{
  "num_hidden_layers": 13,
  "head_dim": 32,
  "intermediate_size": 512,
  "vocab_size": 8192,
  "attn_scale": 0.177,
  "tie_word_embeddings": true,
  "init_std_o": 0.0,
  "init_std_up": 0.0531,
  "init_std_down": 0.0,
  "optimizer": "soap_variant",
  "beta1": 0.95,
  "weight_decay": 0.084,
  "lr_head": 0.0109,
  "max_grad_norm": 2.0,
  "final_lr_fraction": 0.03
}
Each number is 128 + 24 x the weight over its row's rms, rounded and kept within 0 to 255. Layers, rows and columns count from 0. The size above them is the row's rms in percent of the matrix's.

# layer 8 MLP down (transposed), 512x128, rms 0.139, rows 332-358, columns 0-127
size [111  78  87  91 116 110 100  99 112  90 103  92 103 104 104  99 105  89 109 110 113 100 104 120 104  91 105]
[[ 98 121 120 134 159 164 117 130 108 121 149 132 122 115  94 128 124  92 153 130 128 134 124 169  90 142 144  75 114 170  99 138 141 125 169 132 109 140  99  95 179 165 147 103  97 152 103 146 115  93 106 131 102 147 141 156 140 126 142 121 153 154 131 166 128 138 157 139 124 172 144 152 156 147 118 141 167 155 108 131 118  83 126 103  96  67 142 138 135  97 147  97  98 132  87 112 153 157 121 148 132 141 107 123  92  57 157 105 120 144  89 124 114 107 145 156 135 133 128 157 158 151 149 119 131 126 148 125]
 [117  77 107 129 180 128 137  99  88 149 172 146 138 174 150 166 120 123 117 143 136  94  85 101 127 118  96  83 119 131 114 110 125 163 145 142 114 131  98  66 128 167 134 107 160 139 101 134 126 113 104 135 160 125 105 123 134 116 129  90  87 141 143 141  88 138 164  97 125 176  89 150 123 142 105 128 105 136 147 120 143 164 146 101 162 119 130 138 136 138 123 147 133 115 100 161 125 101  94 101 152 149 140  88 130 105 105 115 139 153  99 162 118 135  69 100 151 135 108 118 143 127  95 121 143 150 144 137]
 [128 168 121 120 121 129 172 178 108 114 142 100 136 107  75 150 112 121 123 121 129  92  90 133 157 128 139 184 128 132 145 164 137 103 120 145 135 113 124 179 102  70 105 127 148 137 115 159 106 167 130 147 125 112 132 135  85 111 119 154 146 120 154  87 141 148 123 154 108 101 106 100 128 132 138  86 152 143  81 132 105 149 122 134 133 146 107 184 134 160 164 113 118 169 143 144 129 151  71 151 133 112 144 140 101 104 117 130  94 147 139 118 116 132 163 158  96 113 133 147 113 174 152 108 109 109 117 141]
 [115 154 161 116 107 138 113 136 119 154 126 131 127 126 128 107 127 103 101 164 136 110 114 152 189 112 129 143 109 157 169 135 130 163 127 123 134 120 111 121  79 162  83 146 113 133 107 131 126 134 123  95 159 134 146 121 135  97 140 103 156 115 113 140 149  91 122 135 177 129 160 105 101 138 148 156 149 147 140 171 140 115 144  97 163 153  89 129 121 148 140 129 152 138 121 101  77 109 139 175 157 169 135 122 149 131 144 141 101  80 131 125 115 145 125 103 126 133 148 102 153 110 102  98 187  74 184  95]
 [147 138 142 157 180 112 152 140 107  78 136  82 158 185 133  96 116  97 107 121 141 159 171 132 176 142 144 103 128 142  88 138 159 123 115 118 118 148 116 121 118 148  78 139 132  96 107 139  81 126 131  95 104 111 148 145 122 114 109 100 112  96  89 121  96 112 135 135 159 135 169 120 128 154 165 146 112  72 128 152 140  95 144  98 138 133 135 172 131 141 109 129 161 118 160 143 120 140 100  95 136 140 110 142  91 135 119 164 175 101 136 124 116 129 134 130 100 155 105 156 114 139 109 150 127 162 126 151]
 [137 155 140 122  74 116 128 135 100 121 135 140 106 145 111 138 149 123 121 155 100 128 138 121 144 124  98 108 142 151 123 142 138 100 157 133 147 154 134 140 142 147 201 147 126  73 103 128 139 159 152 103 159 132  93 106 145 157 137 140 129 125 157 138 123 120  91 146 143  54 160 105 124 106 101 138 144 118 105 133  78 126 145 100 129 113 141 172 149  97 143 138 110 121 170 213 145 147 134 148 108 122 108 169 130 113  96 110 130  98  98 155 146 115 146 144 120 112 143  93 153 142  87 135 123  98 150 122]
 [114 125 119  95  88 147 148 132  98 129 137 167 143 136 140 141 135 128 126 169  99  87 134 169 172 120 107 114 111  99 116 182 157 138  97 152 170 170  84 140 159 131 136 184 141 162 108 142 164 113 144 122  93 150 146  99 102 104 130  97 117 134 134 165 119 123 109  86 151 117 115 131 128 175 131 138 154 110  80 116 147 153 120 129 159 139 141 167 129  87 138 113 128 111 132 110 169 130 126 130 158  93 122 112 146 141 124 116 103 100 151  99 106 137 146 113  80  98 130 116 166 143 118 118 126 150 102  95]
 [118 137 110 140 102  96 160 138 145 148 113 121 148 130  91 109 107 130 129  96 138 137 132 140 165 177 142 123 152 144 113 137 151 145 119 100  99 137 131 106 138 126 102 129 163  94 148 109 123  87 131 158 145 157 127 118 101  89 117 108 104 147 134 139  58  85 107 117 136 150 127 146 119 154 107 104  99 139 143  79 154 152  95 161 126 165 128 128 113 102 115  92  49 145 124 135 137 136 126 116 146 104 134 101 119 128 108 129 141  89 133 103 127 191 121 118  91  94  82 155 133 136 172 106 114 113 149 148]
 [129 160 127 113 135  90 145 208 143  51 151 107 123 123 134 129  99 114 162 131 131 145 122 126 163 137 132 162 130 114  94 120 165 144 117 112 123  88 152 106 111 140  98 138 131 153 121 133 169 115 117 120 114 103 136 169  89 118 167 101 134 115 127  86 116 125 104 129  94 121 158 138 119 140 165 150 158 149 156 121  92 124 110 136 111 148 104 138 132  98  98 122  93 103 158  85 114 113 136 136 177 118 126 141 123 176  75 143 143  81 153 135 111 115 125 118 110  92 127 131 130 124 140 124  94 158 149 121]
 [ 98 123  89 132 157  66  89 102 187 118 155 118 128 169 125 112 140 138 112 112 112 116 146 103 115 121 101 128 108  92 113 123 140 161 132 116 156 166 151 155 151 156 153 183 123 149  94 139 162 115  83 119 141 168 112 131 122 123 117 131 154 120 153 114 135 126 128 111 108 151 121 141 125 111 150 101 126 102 107 159 149 138 139 147 129 134 175 131 143 154 130 121 113 138 132 151 151 149 115 104 147 116 172 158 149 137 109 113 124 151  87 131 139 100  98 162 182 125 193 122 134 133  95  82 157 114 138  92]
 [154 158 171 135 133 145 166 173 131 154  95 160 145 132 118 112 171 156 109 133 139 114 158 161 108 114 127 114 112 103 128 132 140 164 133  90 108 136 115 165  97 116 152 140 157 102 136 124 131 101 140 164 155 131 157 123 165 126 128 108 129 140 112  90 137 102 169  83  92 141 155 108 181 119 114 167 123 133 148  86 153  98 126 115 147 126  87 105 184 106 105 108 109 160 144 113 106  66 166 124 103 135 107 106 111 153 138 143 119 177 116 114 155 136 134 129 109 125 136 124 111 122 137 109 143 123  86 115]
 [177 157 131 136 131 139 110 150 141 163 134  87 169 129 138  93  63 108 147 117 126 149 161 118 129 134 164 129 142  73 128 136 129 167 161 149 139 127 129 103 188 127 141  91  86 139 111 114 118 144 174 143  93 156 136 125 145 105 123 145 130 142 132  90 101 106  80 125 151  99 133 146  98 126 123 132 122 153 123 148 115 179 129 124 142 129 128 127 157 120  64 100 120 123 137 116  90 126 130 165 151  96 107 132  87 132 124  99 112 145 135 134 122  95 128 100  85 122 121 109 166 108 148 113 112 144 126  90]
 [132 147 143 132 115 166 172 152 162 157 120 156 130 122 144 116 143 154 165 124 114 107  95 108 121 125 159  85 102  97 137 127 145 186 132 106 117 143 121 126  92 117 136 152 100 122 117 130 118 125 142 106 134 160 141 135 135 116 150  96 139 175 105 160  90 120 114 125 146 141 132 151 120 123 128 136 122 156 146 112 129 105 142  94 132 132 132 145 160 117 142 119 152 141 122 104 115 110  89 143 121 136 116  93  65  57  87 178 129  86 149  88 100 140 150 170 152 153 141 116 119 139 175 182 122 165 135 133]
 [162 143  93 156  94 100  60 150 146 174 164 123 136 131  96 112 140 141 138 143 125 126 143 110 140 160 116 148 132 133 125 108 110 162 130 114 114 114 143 142 137 148 116 134 137 130  89 144  92 129 124 128 136 127  89 103 104 123 107 105 110 129 127 127 122 111 115 169  91  97 154 114  97 139  94 159 141 152 132 122 107 116 125  47 110 109 100 145  91 119  95 151  94 132 134 140 111 147 143 152  90 107  93 130 129 147 113 137  88 166 148 132  96 146 137 103 111 134 143 131 139 182 121 129  63  73 122 139]
 [119 122 166  95 191  93 133 137 155 113 139 105 125 113 166 168 131 127  82 115  86 122  98  97 131 105  93  87 190 128 108 113 127 113 141 108 126 154  82  86 136 135 137 107 165 124 130 110 158  92 156 134 141 132 134 122 128 118 143 111 150 157 122 144 100 137 150 137 150  78 125 131 133 179 152 147  97 102 149 177 137 126 115 113 113 113 133 150 122 114  83  94 118 108 123 137 151 133 108 131 116  99 146 112 135 127  96 141 175 112 129 111 129 125  87 148 134 157 181 161 122 151 137 112 132  96 144 127]
 [116 154 159 113 120 127 128 118 164 143 132 153 118 159 165 171 139  98 155 135 144 139 130 158 146  88 137 121 142 160 155  92 110  89 119 101 152 106  88 115  98 111 124 116 176 144 106  97  95 173 130 126 115  90 103 142 137  99 143 115 131 117  97 115 126  92 161 144 116 132 134  89  93 159 135  96  89 137  72 154 155 156 121 138 136 142  94 134 107 100 168 103 142 163 109 110 101  89 110 132 135 133 126 118 124 129 115 138 115 117 127 118 150 110 142  99  79 153 102 127 172 152 161 119 155  97 128  86]
 [118 111 144 151  85 138 150  87  93 114 148 145 112 135 193 134 162 181 144  94 127 114 135 111  96 135 123 162 107 165 152 164 128  99  75 143 116 146 112  93 153 112 135  81 151 113 133 148 144 130 124 122 131  75 142 117 150 105 178 147 135 120 144 110  94 122 132 136 122 136 132  68  99 134 162  93 147 102 103 121 148 143 115 120 130 139 103 174 146 155 130 130 100 152  77 154 158 119 127 150 157 112 100 101 145 115 149 134 155 128 124 104 127 161 125 129 127 109 138 154 148 161 119 119  98 111 125  94]
 [129 109 130 131 118 142 141 135 149 158 101 162  86 137 157 149 141 104 160  93 168 124 170  92  90 143 140 134 175  89 124 140 122 108  94 118 127 140  53 128 139 117  86 145 128 107 148 130 125 127 128 116 127 193 149 134 110 104 101 139 116  90 133 177 134 110 130 167 115 135 106 179  98 146 137 131 173 159  92 128 157 131  92 133 119 102 144 111 127 124 122 151 151 105 150 118 137 119 107 131 141 128 111 109  82 165  99 100 155  95 109 157 133 121 112 115 135 143 133  81 122 144 145 126  92 147 109 140]
 [133 111 118 143 109  84 123 126 155 114 116 142 137 142 108 133 168 122 119  96 153  97 160 134 173  77 130 122 142 119 138 121 100 156 162  91 117 162 139 165 140  56 138 138 127 120 161  79 163  97 155 179 104 166 125 125 146 111 167 119 114 122  92 107 138 108 145 138 145 116 122 130 144 141  69 158 134 126 107  97 126 164 148 114 108 131 114 155 109 135  94 151 120  78  75 111 109 107 122 136 111 141 107 115 119 123 144 149 133 149 164 147  89 133 145 158 134  88 108 153 105 128 123 127 147 147 116 115]
 [147 102 138  96 109 128 144 136 140 159  99  81 122 118 145 145 173 162 125 147 125 127 190  93  94 119 141 136  97 138 129 109 134 111 109 123 133 142 122 150 140 157 172 161 116 124 166  83 135 169 145 131 108 140 173 135 131 145 104 123 106 163  86  79 175 180 120 125 148 119 125 135 126 104 143 122 130  86 155 123 137  91 138 146 137 108 169 128 129  96 133 139 100 124  94 172 130 140 167 134 119 105 107 130 139 110  71 114 128 148 107 106 100 129 108 122 126  87 131 119 146 176 147  88 144 128 133 142]
 [155 107 141 123 146 137  98 140 133 135 179 111 161  84 119 169  76 116 124 114 131 139  91 117 103 163 142 146 105  90 127 136 163 138 148 114 138 116 128 134 125  82 146 124  96  95 124 157 119 107 143 133 103 100 118 139  97 168 140 150 174  96 178 153 122  89 108 113  87 108 131 158 119 135 126 137 177 136 168 135 171 149 114 133 124 125 161 157 119 141  96 150 104 127 129 111 134 126  94 110 192 131 108 126 145 143 128 109 102 154 144 119 136 142 137 127  95 119  70 128 101 112 128 163  93 116 109 154]
 [152 130 145 111 116 156 145 173 132 138 133 135 100 119 154 115 128 100 126 148 125  85 156 149 198 149 134  80 115 138 118 164 133 136 128  71  97  80 149 100 140 148 163 159 132 128 152 135 144 159 152 134 130  92 145 125 120 116 128 130 163 104 106 162 172  87 112 168 123 105 140 139 152 196 121 152 133  73 121  88 112 103 154 134 136 107 111 153  98  93 144 115 136 117 115 137 129 124 140 163  95 146 115 119 161 127 110 123 119 133  97 146 116 143 123 138 103 141 103 128 110 124 161 131 166 142 152  92]
 [133 103 121 143 114  92 166 118 104 104 110 161 171 126 127  91 112 117 119 138  99 131 137 123  99 121 161 104 111 134  86 127 158 154 136 114 127 119 136 102 110 153 158 139 118 182 127 115 140 146 131 168 129 153 113  95  76 127 189 146 166 142 113 127 133 121 140 126 182 171 136 118 130 124  93 135 100  87 143 144 133 154 109 121 108 141 141 140 130 124 115 139 109  97 163 136  69 115 151 117 138  95 129  88  99 125 121 125  88  65 129 136 114 165 126 127 152 124 141 114 120 164 168 148  74 106 139 122]
 [128 187 178 130 127 121 126 107 110 131  55 167  68  95 110 175 129 141 131 144 119 131 141 138 157  86  98 137 131 153 162 160 106 120 101 127 111 137 104 134 121 122 102 162 139 161 110 132 134 160 133 154 139 175 111 106 120 144 160 119  94 144 132 137  76 120 125 157 112 134 124  87 153 121  92 113 135 142  90 132 124 143 141 117  87 147 124  95 155 119 118 144  83 147 166 125  87 131 122 117 130 133 123 132 116 128  91 119 121 117 113 153 156 126  91 120  97 137 129 140 132 169 133 167 101 174 137 127]
 [104 151  99 138 102 117 152  98 137 132  62 118 133 137 144 160 159 109 152 143 131 116 121 164 113 117 128 154  55 127 149 124 170 114 116 123 136 129 112 150 118 132 157 132 115 104 146 103 102 143 177 125 131 148 157 109 108 183 113 144 170 141 113 135 133 117 161 140 133  73 166 108 129  97  72 165 118 103 144 159 148 123 116 140 130 113 121 111 146 154 119 135 136  99 103 142  85  64 118 148 165 118  72 146 108 128 117 136 152 101  96 140 115 133 102 143 125 145 144 123 131 120 142 129 122 150 133  88]
 [ 62 106 125 146 129 135 155 137 110 145 114 133  95 117 125 147 120 140 166 162 137 126 104  85 152 130 156  82 112 153 134 158  96 123 143 114 168 136 147 135 152 163 108 135 118 114 130 112 125 136  70 113 149 123 148 128 179 124 168 163 129 102 112 115 114 150 143 115 126 159 157 153 148 172 144 127 102 101 164  92 104 107 115 105 123 101 138  96 163 108 112 156 102  81 187 155 145 158 160 138  89 124  95 147 130 135 155 109 119 124 109 141 116 137 136 154 144 125 103 123 141 144 115 121 147  69 119 128]
 [102 100 132 135 134 143 172 108 142 114 117 143 118 117 121 154 124 169 132  97 104 113  92  51 107 108 190 112  95 130 110 135 117 127  88  92 148 133 131 121 125 111 154 170 117 143 118 144  93 149 170 148 155 141 104 140 157  93 142 112 153 162 101 113 137 185 168 136 140 133 118 125 100 117 133 105 155 113 129 132 115 146  86 140 139 114 154 144 144 119 115 157 157 116 123  94 128 153  81 135 138 144 134 109 100  76 123 107 107 121  94 119 150 147 103 119 139  99 156 120  95 133 153 105  89 128  84 116]]
# layer 8 MLP up, 512x128, rms 0.146, rows 333-359, columns 0-127
size [ 98  92  92 102 102  99  94 107 105 103  92 108  98  95 105 107  90 110 108 110 100  97 115 102  92 100  92]
[[131 172 107  99 142 117 145 108 102 178 102 132 110  98 132 123 125 105 135 131 111  83 147 156 151 140  92 127 105 138 128 154 101 136  93 156 145 149 119 154  81 126 154 104 132 125 161 115 102 167 145 135 128 113 131 112 136 116 117 121 134 161 145 150  87 110 116 144 113  93 133 184  99 129 121 107 126 136 155  99 127 117 130 127 133 157 149 136 140 165 177 104  90 130 143 178 112 119 134  95  90 128 114 105 142 115 103 129 153 176 134 127 123 154  91 147 115 143 154  65  80 137 137 153  80 166 155 127]
 [173 120 106 109  96  54 129 151  81 101 113  92 147  91 101 113 114 171 134 140  93 156 107 147 129 113 182 163 158 168 133 135 133  94  99 133 119 130 133 129 135 128 138 146 171 119 140 134 138 134 148 122  95 126 100 129 189 115 111 130 124  97 127 102 123 128  88 116 131 128 109 110 120 114 161  80  95 155 143 124 182 154 158 145 144 178 124 115 148 127 133 144 144 138  99 117 117 113 123 130 138 132  99 142 171 142 154 138 145  98 105 134  88 108 124 117 115 137 152 109 128 178 135 147 120 121 126 162]
 [135 140 105 118 143 132 141 150 176 125 121 138 110 131 125 141 113 143 146 152 133 173 126 128 131 141 191 112 109 152 127 120 102 122 138 161 121 150 120 127 122  97 123 136 126 128 107 133 141 115 132 105 115 175 126 175 145  83  60 100 119 165 117 138 166 108 146 147 105  92 146 155 129 141 111 116 159  96  81 134 139 120 125 120 101 146 109 119 139 136 161  57 128 111 125 172 147 147 121 110 103 114 115  89 121 138  93  96 106 145 177 120 130 107 116 163  93 121 119 198 106 168 114 145 146 108 134 135]
 [104 124 154  72 157 152  88 101 144 133  89 129 132 108 145 139 135 132  55 155  75 164  97 136 106 118 103 152 135  82 154 120  90  99 130 119 139  97  99 140 136 127 121 149 142 146 147  90 126 110 163 136 129 193 122 123 136  91 129 135 169 143 155 111 108 143 124 104 152 172  88 144 110 142 139 120 141 134 130 100 138  74 103 148 102 123 141 162 100 110 128 114 119  84 120 143  99 130 151 137 147 115 117 106 148 119 152  94 154 105 115 138 138 107 100 115 130 140 162 132 111 128 133 158 133  93 101 124]
 [154 142 153  95 169 133 122 134 124 134 140  97 126 151 146 156 144 157 130 101 115 159 106 120 128 107 157 131 113  80  86 139 144  78 131 146  95 122 169 133 141 101  82 101 160 122 132 145 158  97 147 125 148 154 134 117  46  99  81 149 165 107 129 121 143 123 165 126 108 119 105 146 144 153 124 145 142 130 103 150 158 111 151 146 161 128 120 126 139 171 131 136 133 130 124 144 154  85 121 158  98 130 180  94 101  99 115 136 164 154 162 134  95 123 135  89 127  94 114 113  88 148 123 132 130 135 128 118]
 [154 145 109 137  78 106 167 111 153 149 113 148 125 130 109 102  97 130 111 132 128  91 127 165 158 117  62 140  94 140 143 134 111 119 138 170 160 141 204 123 127 135 142 174 120 132 175 124 151 111 165 120 133 164 150 128  94 125 136 164  96 151 106 112 131 119 123 155 163 155  99 135 111  63 148 134 117 108 153 116 126 111 145 115 135 106 104 146 155 124 113 150 133 140 136 156  99 116 161 102 127  79 141  74 127 138 122  89 165 137 157  98 115 117 136 127 117 100 120 122 117 103 145 119 135 101 118 124]
 [153 128 202 105 138 176 146 146 154 134 119 148 112 163 112 138 169 157 169 107 108 122 139 103  90 142 112 134  94 154 113  87 102  77 154 128 133 135  87 137 101 136 173 122 116 172 168 135 159 124 159 117 148 101 135 138 147 165 123 106 125 143 141 112 149 127 169 118 146 112 166 128 193 124  86  98 140  94 132 130 168 116 152 116 135 120 133 150 122 133 153 127 168 104 133 116 136 126 129 175 123 145 113 163 120 129 125 138 128 130 122 115 105 105 168 124 138 110 108 116 125  86 107 129 140 131 164 100]
 [199 130 132 132 166 180 116 124 108 115  85 123 117 112 118  91 146 138 169 120 119 112 122 107 161 150 100 142 158 154 142 122  64 108 144 143 119  98 160 143 153 142 198 120 111 132 142 148 150 112  74 142 123 106 133 100 123 151 129 151 100 130 133 135 111 149 143 177 114 127 134 117 114 146 114 146  66 124  96 136 134 164 148 104 141  89 111 105 113 162 142 121 129 124  85 158  84 127 153 127 124 130 120 130 117 107 136  98 139 104 162 116 145 115 112 140 156 150  81 125 119 112 104 136 133 130 101 149]
 [132 156 122 135 142 117 125 126 176 148  95 176 122 103  89 143  97 171 143  95 128 163 109 137 116 113 149 145 144 128 127 120 133 109 104 152 126 171  95 114 103 124 175 111 114 105  99 140 148 103 112 146 136 141 138 148 156 114  56 121 139 137 104 136 120 161 155 105 152 170 167 161 145 131 140 125  95 134 116 139 128 122 135 107 141 130 103  99 104 139 118 142  77 121 195 139 107  97 148 104  99 106  89 149 129 127 130 120 100 110 121 146 150 128 160 119 139 156 117 175 150 183 147  84 114 127 142 135]
 [136 111 121 138 138 111 152 119  89 137 138 150 178 106 174 100 116 163 131  93 162 129 107 147 148 143 156 120 147 105 109 115 110 141 109 155 167 137  90  83 130 135 122 162  99  89 126 104 173 104  81 142 156 155 170 130 128 114  91 154 140 120 121 142 174  73 111 151 134 137 112 132 130 173 187 108 147 161 117  80 135 140 154 145 120 127  96 117  86 172 108 139 139 110 132 146 120 136 130 102 137 153 120 143 145 135 112 130 156 127 127 149 121 151 148 159 101 140 133 173 105 110 133 101  98 136 124 139]
 [ 89 109 122 137 137 147  85 105 115 103  92 148 150 116 121 166 144 168 102  75 141 147 158 116 165 128 112 143 149 147 152 109 109 133 124 150 130 160 151 116 104 128 165 126 114 135 146 115  86 116 125 108 156 115 113 157  94 125 141 173 155  65 140 176 127 145 172 116 139 150 188 104 119 131 158 126 134  91 160 135 132 111 132 167 104 117 156 123 116 148  99 144 114 118 112 113 134 116  91 137 139 107  96 144 149 158 131 145 163 134  91 115 117 121 174 157 165 133 122 170 159 104 114 129 137 137 105 103]
 [114 115 126 135 102 114 114 141 126 145  98 137  84 110 122 180 116 139 150 103 106 150 102 120 121 165  96 147 129 144 130 141 151 148 157 179 105 141 145 100 119 153 136 120 122 133 122 108 142  98  56 112 124  78  99 164 154 143 134 131 160 105 165 113  77 173 114 120 171 139 120 118 145 126 166 145 145 137 109 150 132 142 118 145 111 131  97 130 131  98 111 114 127 131 145  88 155 140 117 116 173 102 174 156 154 128  79 105 135  70 155 163  93 117  98 128 127 124 143 117 127 106 154 127 136 139 169 137]
 [ 94 134 133  50 148  87 150 172 166 133 128 146 123 106 134 139 103 126 137 144 148  92 132 127 131  83 113 109 119 105 121 139 121 119 122 168 154  90 125 144 148 103  90 152 109 150 123 125 113 127 154  91 147 117 131 153 127 133 128 128 127 109 154 141 111 156 128 111 142 148 141 156 135 199 124  92 141 146  95 141 137 112 128 150  98 111 125 117 149 104 142 116 121 136  96 117 148 138 109  97 123 131 187 116 114  88 129  82 125 152 134 139 142 173 105 159 110 152 110 156 125 133 153  82 180 125  99  77]
 [161 129 118  85 131 129 135  81  95 125 160 133 164 110 125 116 102 102 139 140 143 160 135 121 113 120  58 112 149  84 122  99 155 143  91 144 112 118 119 151 130 106  90 126 129 123 129 140 134  92 134 183 143 117 132 158 145 137 139 145  88 143  96 163 145 132 168 173 137 123 113 139 132 104 138 122 146 110 132 154 133 125 109 136 151 118 145 160 160 134 148 146 152 116 100  92 177 151 155 112  83 109 123 120 144 111 152 130 138 126 114 147  88  78 106 102  85 114 162 143  95 109  93 114 164 116  95  99]
 [147 113 116 142  97 157 108 184 137 123 102  94 136 143 138 110 132 109 121 180  94 145 123 189 150 160 184 157 111 129 148  95 141 147 112 132 170 142 133 147 132 113 134 107 119 112 154 136 156 111 112 154  81 129 137 132 128 131 120  93 133 166 120 111  96 147 146 112 152 128 112 123  94 134 164 115 119  96 100 115 134 170 123 138 113  92 164 114 123 128 141 140  99 138  99 158 108 145  90 127 112 101 131 136 138  79 105 117 109 107 158 116 111 176  72 112  99 150 170 125 176 142 138 124 108 109 107 112]
 [176 153 101 103 108 112 116 120 130  84  91  84 129 144  93 128 114 145  88 105 122 124 128 150 161  97 124 155 117 143 137 141 115 111 116 166 166 144 170 135 113 135 123 148 143 138 108  90 150 131 117 163 140 163 116  96 126  97  85 145 172 104 119 145 155 146 115 132 133 176 102 150 118 126 146 129 142 132 130 121 130 108 143 172 112  93 110 129 136 108 112 124 159 112  85 160 177  98 134 136 122 139 125 121 137 179  99 102 158 151 148 120 113 126 143 150 127 132 121 133  95 165 128  80  76 165 178 123]
 [ 99 162 129  81 137  92 161  69 148 163 134 120 114 101 160 116 108  93 137 138 101 157 191 152 119 143 120 104 114 108 135 160 120 108 113 162 122 150  90 140 138 133 143 109 144 142 101 150 153 127 105 165 119 133 135 134  97 131 150 135 176 134 137 137 154 143 160  98  93 157 169 156  96  86 118  98  92 137 140 124 131 139 149 123 123 119 138 114 104  92 117  81 162 101 136 151  94 131 158 104 142 121 105 151 156 142 124 135 158 117 124 136 128 126  72 152 112 111  88  91 118 120  97 155 118 152 118 136]
 [144 164 136 120 122 163 142 149 154 180  97 111 122 159  96 113  86 170 102 106 103 150  90 134  87 171 111 101 170 113 133 165 147  76  85 150  99  97 137 142 118 142 129 141  83 166 112 136 114 109  84 110 143 138 134 122 115 102 122  97 171 176 147 164 141 159 121 122 116 122 146 128 160 119 139  85 127 125 160 116 111 137  99 103 115 114 142 124 118 103 168 128 161 113 156 149 139 123 123 134 147 122 131 110 138  77 115 124 137 119 156 145 132 168 123 110 129 139 154 152 114 176 133 130 158 147 127 138]
 [117 113 119 168 137 136 134 140 162 193 115 145 103  87 126 148  96 154 148 184 124 120 107  85 117 136 158 100 166 172 132 129 140 157 141 128  82 132  97 111 122 129 141 128 109 123 138 143 111  88 101 132 114 116 131 136 132  78 148 122 147 175 143 141 121 118  78 139 145 148 119 129 138 106 125 101 126 156 136 152 126 141 108 152 101 107 173 123 154 160 102 121 119 162 146 103  97 120 129 113 132 125 146  78 127 106 130 120 106 132 143 147  67 140 118 128  93 159 124 126 114 110 184 123 140  96 168 170]
 [135 110 158 139 175 129 126 121 132  93 153 140  97 148 106 131 103  93 135 121 133 143  99 117  78 142 129 157 147 111  59  91 189 124 111 112 118 111 161 126 124 135 103 131 137 161 117 145 164 156 183 113 107 132 153 145 124 132 142 161 144 116 181 165 116 104 123 121  93 113 127 173 139 125  89 138 122 126 164  99 164 121 115 120 105  98 128 105 159 136 114 140  93 141 121  96 159 112  70 120 149  92 140  95 112 124 131 125 105 145 117 144 123 144 132 149  97 127  97 102 126 158 130 137 104 143 148 172]
 [137 106 123 119  76  92 122  98 120 162 115  89  87 136 116 110 135 152 106 144 129 140 104 137 125 129 128 140 131 110 120 135 126  88 127 126 128 121  90 146 122 121 115  95 105  88  98 132 122 118 179  98 120 136 183 155 116  78 131 151 133 128 158 167 150 129 129  72 184 134  81 104 138 127 155 121 123 121 115 144 133 136 130 115 129 130 126 104 107 147 111 102 117  92 119 176 130 111 142 119 106  96 185 123 142 151 161 138 133  90 125 135  97 146 101 115 146 141 126 152  75 147 100 158 112 131 113 195]
 [104 108 115 131 104 207 136  90 108 101 118 103 116 140 124 148  54 100 111 140 163 113 126 117 123  92 135 153  99 153 140 117  89 135 104  97 137 155 159 148 128 137 140 115 128 139 108 123 150 118 116 103 134 132 114 186 114  96 104 139 128 134 128 126 127 125 118 190 145 162 130 113 101 154 124 133 103 197 139  85 135 148 153 139 154 145  76 134 132 135 145 128 130 120 117 121 123  85 172  95 108 118 115 169 106 142  97 102 147 151 114 134 128 135 120 128 127 136 107 117 158 141 183 117  98 119 125 124]
 [115 138 113 151 156  89 134  93  84 166 140 133 133 132 125 126 128 105 171 112 130  65 162 147 107 125  91 101 109  79 121 107 171 132 136 122 195 125 106 169 128  75 123 155 104 126 112 124 133 130 126 117 137 125 131 138 156 138 122 158 142 151 160 105 131 160 140 115 130 105 137 106 113 114  94 151 102 137 194  77 164 129 145 112 115 141 176 104 118 147 127 148 100 107 116  71 112 122 133 110 147 106 114 125 131 128 149 122 122 117 126 142  79  97 125 109 133 110 154 138 138 141 126  92 169 107 128 113]
 [ 93 105 158 118 136 158 140 107 122 147 187 143 155 129 100 146  98  51  97 102 113 105 141 178 149 154 100 139 103  96 130 100 100  80 135 133 136  96 118 135 127 131 111 130 130 138 138  84 144 125 107 110 135  83 147 145 105 147 120 110 124 131  85 127 196 128 152 124 145 136 120 118 100 177 120 118 131 116 132 124 143  99 129 140 152 139 135 121 116 134 125 156  98 126 128 144 112 133 109 150  89 136  82 144 132 133 111 118 150 121  45 152 117 119 136 149 112 100 154 121 122 171 146  99 136 106 117 124]
 [134 166 101 131 132 144 147 135 122 135  75  82 150 140 123  91 124 124  67 115 128 132 129 133  92 114 141 102 148  96 163 127 105 111 108 138 152 108 148 125 141 160 123 128 120 118 106 131 137 136 119 109 138 142 140 137 170 158 137 142 108 107 131 161 118 145 109 176 114 133 163 140 107 108 110 129 127 143 160 133 150 154 128 144 111 141  68 112  97 123 169 119  81  89 143 116 147 154 159 116 112 127 133 152 110  67 140 145 173 142 178 152  81  96 140 148 126 141 140  93  98  67 114 137 164 130 123 141]
 [121 146 157 130 141 150 116 109 125  99 161  87  84 112 126 113 114 130 123 148 102 164 123 125 169 151  98 105 132  90 128 121 145 137 131 133 162 129 147 142 127  95 140 139 129 138 135 124  87 151 180 142 166 120 170 130 118 135 103 163 105 152 136 110 104 143  84 164 151 161 109 138 160 117 111 123 154 152 141 107 124 116 142 144 129 181 119  78  61 146 159 127 151 111 120  77  97 158 125 118 124 102 125  73 120 124 166 118 154 123 155 119 123 140 136 107 145 129 107 131 135 163 136 124 177 173 109 157]
 [ 99 100 151 119 148 146 193 123 184 139 146 129 130 119 129 101 149 129 143 100 146 180  78 129 109 156  99 138 133 125  87 130 135 132 127 130 100 129 111 121 150  78 121 115 127 157 114 140 131 144 138 137  81 114 120 175 141 114 103  78 130  96 138 165 139 158 150 140  51 149 110 141 119 140 153 140 165 138 141 120 130 150 162 168 122 127 105 163  91 144 142 113 128 132 126 114 149 111 118 121 129 111 105 107 193  82 135 127 145 148 147 144 121 129 144 117 134 117 109 158 116  74 136 144 140 152 136 127]]